Each number is 128 + 24 x the weight over its row's rms, rounded and kept within 0 to 255. Layers, rows and columns count from 0. The size above them is the row's rms in percent of the matrix's.

# layer 8 MLP down (transposed), 448x160, rms 0.182, rows 298-323, columns 40-79
size [ 97 101 103 103  98 104  99  94 105 104  86 104  98 102  89 102 100  92 102 106 104  94 105  97 105 100]
[[ 92 125 177 152 151 126 157 123 116 127 115  84 142 111 154 189 149 175 103 173 121 114 141 101 137 122  84 123 156 108 113 139 154 124 165  85 130  99 117  96]
 [154  95 149 105 120 120 177 142 132 163 172 124 123 129  79 129 125 126 126 130 146 154 145 101 154 107 161 115 129 121 183 104 120 126 116 150 176 100 140 128]
 [113 155 114 124 174 102 104 145 168 113 105 142  97 169 105  72 122  88 157 123  86  75 131 115 114  71 162 110 145 137 106 134 148 106 132 132 118  81 141 161]
 [ 81 134 119 105 131 164 103 100 115 127 126 100 160 141  98 166 123 148 154 135 125 148 152 106 101 168 103 109 121 137 103 100  97  92 137 144 141 117 115 139]
 [158 148 125  60  98 112 123 176 114 130 137 133 111 130 109 116 138 102 166 135 103 109 126 142  91 165 158  90 120 180 150 133 165 133 121 105 129 135 141 101]
 [137 120 134 134 158 124 155 129 154 120 155 127 108 139 104 135 113 141 171 172 103 125  84  86 155 105 100 102 116 123 121 114 126 162 117 136 157 105 127 147]
 [125 145 104 154 102 155 152 116 109 144  94 142  88 141 149 161 141  93  85 149 146 166 136 154 110 157 161 167 128 160 130 129  84 166 154 109 143 106 113 127]
 [135 175  99 131 113 103 144 125 137 151 114 152 101 158 113 147 148 102 174  78 127 147 130  84 121  84 163 133 133 126 114 118 198 130 132 148 113  89 121  89]
 [120  94 166 117 117 168 162 123 167 113  92  99 149 122 147 135 143 118 117 138 136 103 136 139 160 131 148 155 133 127 148 161 144 132  64 137 122 119 142 141]
 [132 101 167  97 174 128 135 153  91 151 120 159 141 111 168 151 108 135 100 161  74 143 112 131 163 107  97 148 116 114 114 174 140  71 125 124 124 113 134 140]
 [109 115 140 119 128 132 127 105 130  91 123 131 136 147 118 121 149 137 136 156 139  96 127 100 165  92 183 116  96 141 150 127 108 149 115 125  67 114 113 127]
 [112  96 160 126 121 134 101 141 124 118  71 129 149 134 141 153 166 160 102 184 112 157 109 115 134  72  97 130 130 130 154 120 105 130 121 133 104 125 162 114]
 [151 127 152 141 110 153 137 137  89 150 157 179 115 157 144 126 143 165 144 148 140 126 152 124 103 114 110  95  90 151 107 148 136 117 159 162 169 129 153 149]
 [127 119 114 158  57 113 118 153 106 116 152 110 145 175 134 110 117 107  65 110 118 126 111 121 134 130 154 119 108 115  75 140 151 175 131 134  82 122  62 113]
 [142 119 126 106 153 158 135 135 137 129 150 145  88 120 130 154 108 112 153 165 108 134 135 111 125 134 117 109 127 109 100 105 101 151 151  90 129 131 133 144]
 [140 151 136 131 116  77 121 153 140 129  90  88 130 157 140 105 145 105 177 104  81 169 175 158 117 124 100 144 110 112 120  98 142  96 123 121 132 129 123 135]
 [118  83 176 100 138 152 111 131 110 185 148  80 141 165 177  92 145 179 120 163 119 137 127 123  95 158 132 119 107 109 114 135 113 157 134 155 150  91 143 147]
 [148 128 164 160 134 138 128 128 136 155 103 159 141 122 155 136 110  99  52 178 115 162 108 120  96 163 121 138 133  62 136 147 133 142 101 115 111 140 129 151]
 [109 106 110 115 159 164 110 119 152 109  85 156  79 106 124 165 125  66 108 121 152 113 118 123 155 172 131 157 170 148 105 165 129 126 124 127  80 119 138 117]
 [102 146 111  89 102 123 125 121 156 109 122 187 114 109 119 161  84 133 167 113 132 104 113 145 160 109 150 110 130 117 124 146  90 106 124  88 166  93 122 159]
 [138 160 115 160 123 136 143 136 123 110 151 129 127 142 141 115 158 130 118 105 121 166 164 137 140 156 121 107 142 139 114  97 146 150 145 113  90  91 132 137]
 [124 142  88 109 144 123 149 144 158 139 154 116  87 157 104 110 125  97 134 116 135 113 129 136 116 158 138 107  83 152 148 164 144 105 156 119  97 152 136  95]
 [166 121 134 120 127 176 104 108 132 140 155 115 103 117 128 122  89 139 189 185 108 107 165 108 111  86 128 156 146 115  91 120 102 161 121 141 116 108 111 169]
 [ 86 139 134 131  98 156 139 121 130 103 130 116 114 114 117 101 107 115  90 145 168 129 136 132 175 124 165 139 126  87 105 125 126 123 106 102 123 169  98 138]
 [163 149 132 128 120 146  89 132 144 144 104  72 130 108 114 102 133 103 126 142 167 149 124 133 163  96 173  72 170 132 139 132  84 115 164 126 175 149 105 130]
 [179  96 115 109 152 104 117 161 152 105  89 133 148 127 146 133 128 130 167 145 158  75 160 166 180 133 121 108  95  82 117 111  98 115 142 101 126 128  94 122]]
# layer 8 MLP gate, 448x160, rms 0.16, rows 299-323, columns 40-79
size [100 100 102 104 103  95 107 104 101  95  99 100 107  97 100 103  97 101 102  99 103 101  93 103  95]
[[101 114 146 142 156 122 151 134 113  77 142 119 122 171 150 149 137 117  94 102 106 152 144 134 172 109 151 124  96 154 110 138 126 147 130 117 120 169 149 104]
 [119 150 131 130 150 152 166 163 146  99 159  80 122 134 136 146  90 126 168 113  95 100 124 119 184 141 116 152 149 140 129 134  81 109 128 113 157 173 150 149]
 [109  96 154 152  92 144 139 147 109 152 126 140 116 125  68 130 103 165 112 106  97  99 145 166 103 132 127 141 135 157 177  83 130  98  78 111 191 170 138 131]
 [144 122 157 120 122 110 127 132  97 100 117  96 140 162 145 108 154  85 127 131 141 139  96 111 147 142 150 125 125 105 122 102 115 155 141 159 121 123 129 101]
 [143 118 135 163 101  96 131 158 155 115 160 130 144 101 105 139 130 137 136 118 115 146 118 127 114 163 150 118 135 129 124 141 102 155 109  70 121 175 131 131]
 [158 140  75 151 125 142 114 159 142 135 104 145 163  72 121 149 125 116 126 174  85 147 137 128 120 141 132  94 115 133 181 144 134 148  98  93 157 136 133 134]
 [143 142 157 118 122 135 160 132 134 132 141 149 145 127 142 141 101 119 155 127 183 143  91 127 139  88  97  99 129 102 161 107 145 192 150 144 153 122 112 120]
 [117 117 157 163 115 145  83 100 147 124  92  90 122 121 186 154 152 219  53 113 140  79 108 171 128 118 168 121 150 117 121 155 114 153 106 125 113 138 129 114]
 [120  92 191 157  99 154 130  99 119 155 180 122 112 143 166 126 149 115 170 151 149 138 171 128 119 135 151 168  79 178 154 156 127 117 138 125 149  99 128 148]
 [138 112 124 130 120 113 105 144  99 142 144 133 129 133 148 118 167 116 130  68  80 130 142 165 162  85 124 130  99 145 164 166 141 100 128 124 137  98 114 171]
 [120 109 113 132  73 206 112 125 148 174 114 110  95  76 167  91 143 131 115 146 148 161 154 164 132 143 179 105 140 101 127 151 128 167 126 134 160 158 151 142]
 [127  88 121 149 100 159 162 127 110 165  82 124 141 134 159 124 126 116 107 117 115 108 102  83 107 120 149 183 140 141 117 163 132 122 175 124 141  97 125 111]
 [134 140 134 121 178 112 161 136 142 131 141  76 131 119 124 156  70  81 155 118 125 123 120 134 100 152 142 114 140  94 124  88 126 127 120 109 112 110 102 134]
 [131 132 129 103 134  97 109  68 128  92 129 136 105 126 138 145  99 123 123 156 104 125 114 137 138 129  96 153 108 111 111 128 132 167 145 199 161 130 132 111]
 [106 138 215 155  86 116 121 115 181 121 115 118 157 150 136 120 136 122 118 125 155 172 160  80 172 136 132 134 148 148 115 142 161 125 137 109 143 165 144 111]
 [135 143 145 118  80 175 125  96 120 149 119 114 152 121 131 121 143 129 131 152 137 101  99 121 131 125 156 123  73 152 103 174 116 139 126 149 139 131 153 164]
 [195 145 133  99 110 159 141 125 126 140 173 121  82 150 139 115 116 151 152  82 154 107 130 145  99  71 146 112 134 119 126 110 124 141  99 148 114  79 137 142]
 [175 132  82 164 150 128 123 142 151 129 117 151 131 153 107 122  98 130 104 132 121 131 176 120 140 110 113  85 156 141 122 157 118 131 131  88 162  84 140 125]
 [136  79 140 158  95 117 145 111 163 153 140 114 121 154 100  84  77 133 131 123 162 160 190 110 112 133 152 152 129 101 163 111 185 120 124 135 139 140 143 126]
 [126  73 138 109 122  93 155 115 116  92 108 160 123  86 149 147  76 151 122 127 137 131 110 130 146 108 114 115 153 189 112 115 110 158 139 107 153 133 134 143]
 [136 113 172 131 106 132  91 125 111 134  61  91 117 144 119 185 126 150 128 147 126 118 129 128 168  98  72 150 141 194 127  97 131 147 169 127 133  74 158 134]
 [173 176 110 105 110  91 106 139 134 115 119 111 131 143 100 165 169 124 135 117 166 103 115 147 166 101 149 136 156 116 124 145  74 173 119 136 145 131 128  95]
 [122 154 106 141 107 118 152 122  97 117 129 108 137 159  84 195 127 144 113 119  94 102  94 119 135 130 153 126 118 144 114 145 166 125 106 129 120 109 101 151]
 [146 145 177 141 170 139 192 130 145 161 129  95  68 119 137 160 106 154 100 154 123 161 113 116 122 105 165  93 127 141 148 157 134 116  98 131 143 137 110 131]
 [116 106 150 119 146 138 160  96 112  97 111 121  60 120 158 135 107 135 144 117 114 120 121 146 149 110 125 173 123 101 172 142 131 110 104 102 132 123 151 108]]
# layer 8 MLP up, 448x160, rms 0.159, rows 299-323, columns 40-79
size [100 102 104  98 105 101 106 101 101  93  98 100 101  98 101  95  95 100 105 100  93 101  91 107 100]
[[126 114 149 118 137 103 123  78 122  85 119 168 144 143 101 150 141 153 176  63 145 131 121 131 151  98  91 103 121 184 175 146 101 171 136 129 125 130 124 150]
 [155 116 143 105  98 176 131 132 106 139  92  97 112 110 124 139 142 153 107 168 127 131  93 175 123 161 130 150 134 111 158 121 110  93 153 119 162 150  89  88]
 [151 132  90 156 162 131 100  95 165 117 158 109 136 174 100 117 193 137 109 153 114 144 146  69 148 107 124  71 168 133 144 131 153 111 113 132 135 143 153 137]
 [155 148 126 141 102 145 122 122  95  84 130 141 129 164 115 109 151 132 114  94 150 130 111  98 162 117 128 151 127 113 111 160 108 117 102 112  93 133 172 171]
 [100 138  93 135 147 133 142  98 159 129 183 119 130  93 144 151 139 165 156  98 117 157  89 142 176 156 106 113 105 112 142 139  81  93 126 122 157 112 141 131]
 [128 145 124 158  79 119 126 154  78  77 130 150 139  92 126 134 142 146 111 136 121 101 141 132  92 159 160 126 110  84 107 138  70 121 126 160  90 118 126 154]
 [125 131 156  98  70 108 169 161 149 129 113 123 156 113 184 150 153 119 130 105 125 142 147 153 118 107 159 121 156 165 137 126 148 147 151  93 170 143 143  92]
 [127 142 151 142 134 117 142 132 116 111 135 130 111 135 127 143 136 150  87 145 136 116  97 114 143 110 144 120 155 117 117 166 105  93 127 103  91 109 128  72]
 [112 145 123 133 140 144 148  63  83  92 101 167 158 174 126  98 149 123 144  93  98  94 137 110 107 171 102 154 128 157 129  90 124 140 138 122 149  63  91 153]
 [115 142 150 102  96 165 120 124 119 161 158 136 131 146  85 149 103  88  14 103 151 122 126 121 118 130  99 144 111  99 124 135 117 130 160 181 156 113 115 138]
 [100  69 120 108 169 127 131 160 120 102  94 140 100 134 145 182 111 117 125 141 102 161 147 134  87  96 115 136 132 116 172 157  85 178  60 145 119 119 138 115]
 [122 177 162 113 113 160 136 108 138 149 125  78 153 107 154  91  92 120 134 111 145 153 153 130 140  97 129 137  91 113 122 110 112 148 161 120 139 119 111 103]
 [139 139 138 121 157 124 145 141 148 137 135  80 121  98 112 128 156  76 128 134 142 109 161 123 141 111 154 138 143 161 131 126 124 137 144 108 108 116 105  78]
 [132 148 122 102 181 136  97 115  91 136 135 127 134 145 126 161  90 117 122 153 112 149 121 142 107 113 123 129 158 130 109 102 144 140 114 157 119 123 116 136]
 [121 163 150 130 112 148 135 133 172 138 159 124 139 135 131 133 128 135 119 119 142 120 126 102 121 111  88 115  75 128 172 123  70 106 131 142 106 160 141 116]
 [177  98 168 141 158 130  92 159 112 134 119  88  94 121 132 109 144 134 117 153 160 139 165  88 142 137  74 108 131 137 139 171 111 149 139 108 138 127 122 132]
 [ 86 168 133 118 101 153 103 141 117 145 122 153  95 128 118 157  94  76 162 126 134 118 114 144 120  92 114 114 111 143 117 153 112 122 130 136 136 124 124 162]
 [116 161 121 172 124 126 160 119 110 151 116 102 116 131 105 130 144 144 133 143 140 132 169 134  99 135 150 105 138 152 151 137 128 124 114 158 130  99 113 168]
 [164  95 126 121 112 131 127 138 138 150 118 131 130  84 100 139 157 125 132 142 184 153 123 147 104 140 164 117 154 156 123 111 120 125 100 108 146 128 161 125]
 [144 122 171 144 164 129 110 121  75 148 154 131 120 126 145 148 181 141 126  88  81  63 117 126 144 128 100  87 117 104 137 137 121 115 139 123 168 138 109 135]
 [100 116 182 107 152 108 115 143 127 133 107 169  76 123 117 142 122 161 146 175 156 163 132 123 172 104 103 166 169 122 124  91 119 134 134 122 149  92 131 121]
 [146 130 181 111 142 129 125 134 146 118 132 110 156 131 150 148 103 135 120 131 146 120 137 135 141  94 140 108 143 143 163  95 117 137  88 149 140 120 129 117]
 [133 113 132 146 130 128 137 150  93 130 134 143 126 138 130  69 120 159 122 148 159 113 128 116 116 129 113 120 144  60 158 164 161 145 127  85 107 137 153  88]
 [112  81  90 112 146 164 127 122 118 118 190 116 140 112 122  92 126 148 129 177  96 118 157 115 112  86 117 107 129 136 112  96 122 141 157 125 128 109 129 118]
 [153 138 131 103 129 146 181 113 151 125 141 151 120 107 164 143 109 143 177  94  99 135 112 108 156  93 125 115 102 128 117 157 110 103 120 144 161 125 148 156]]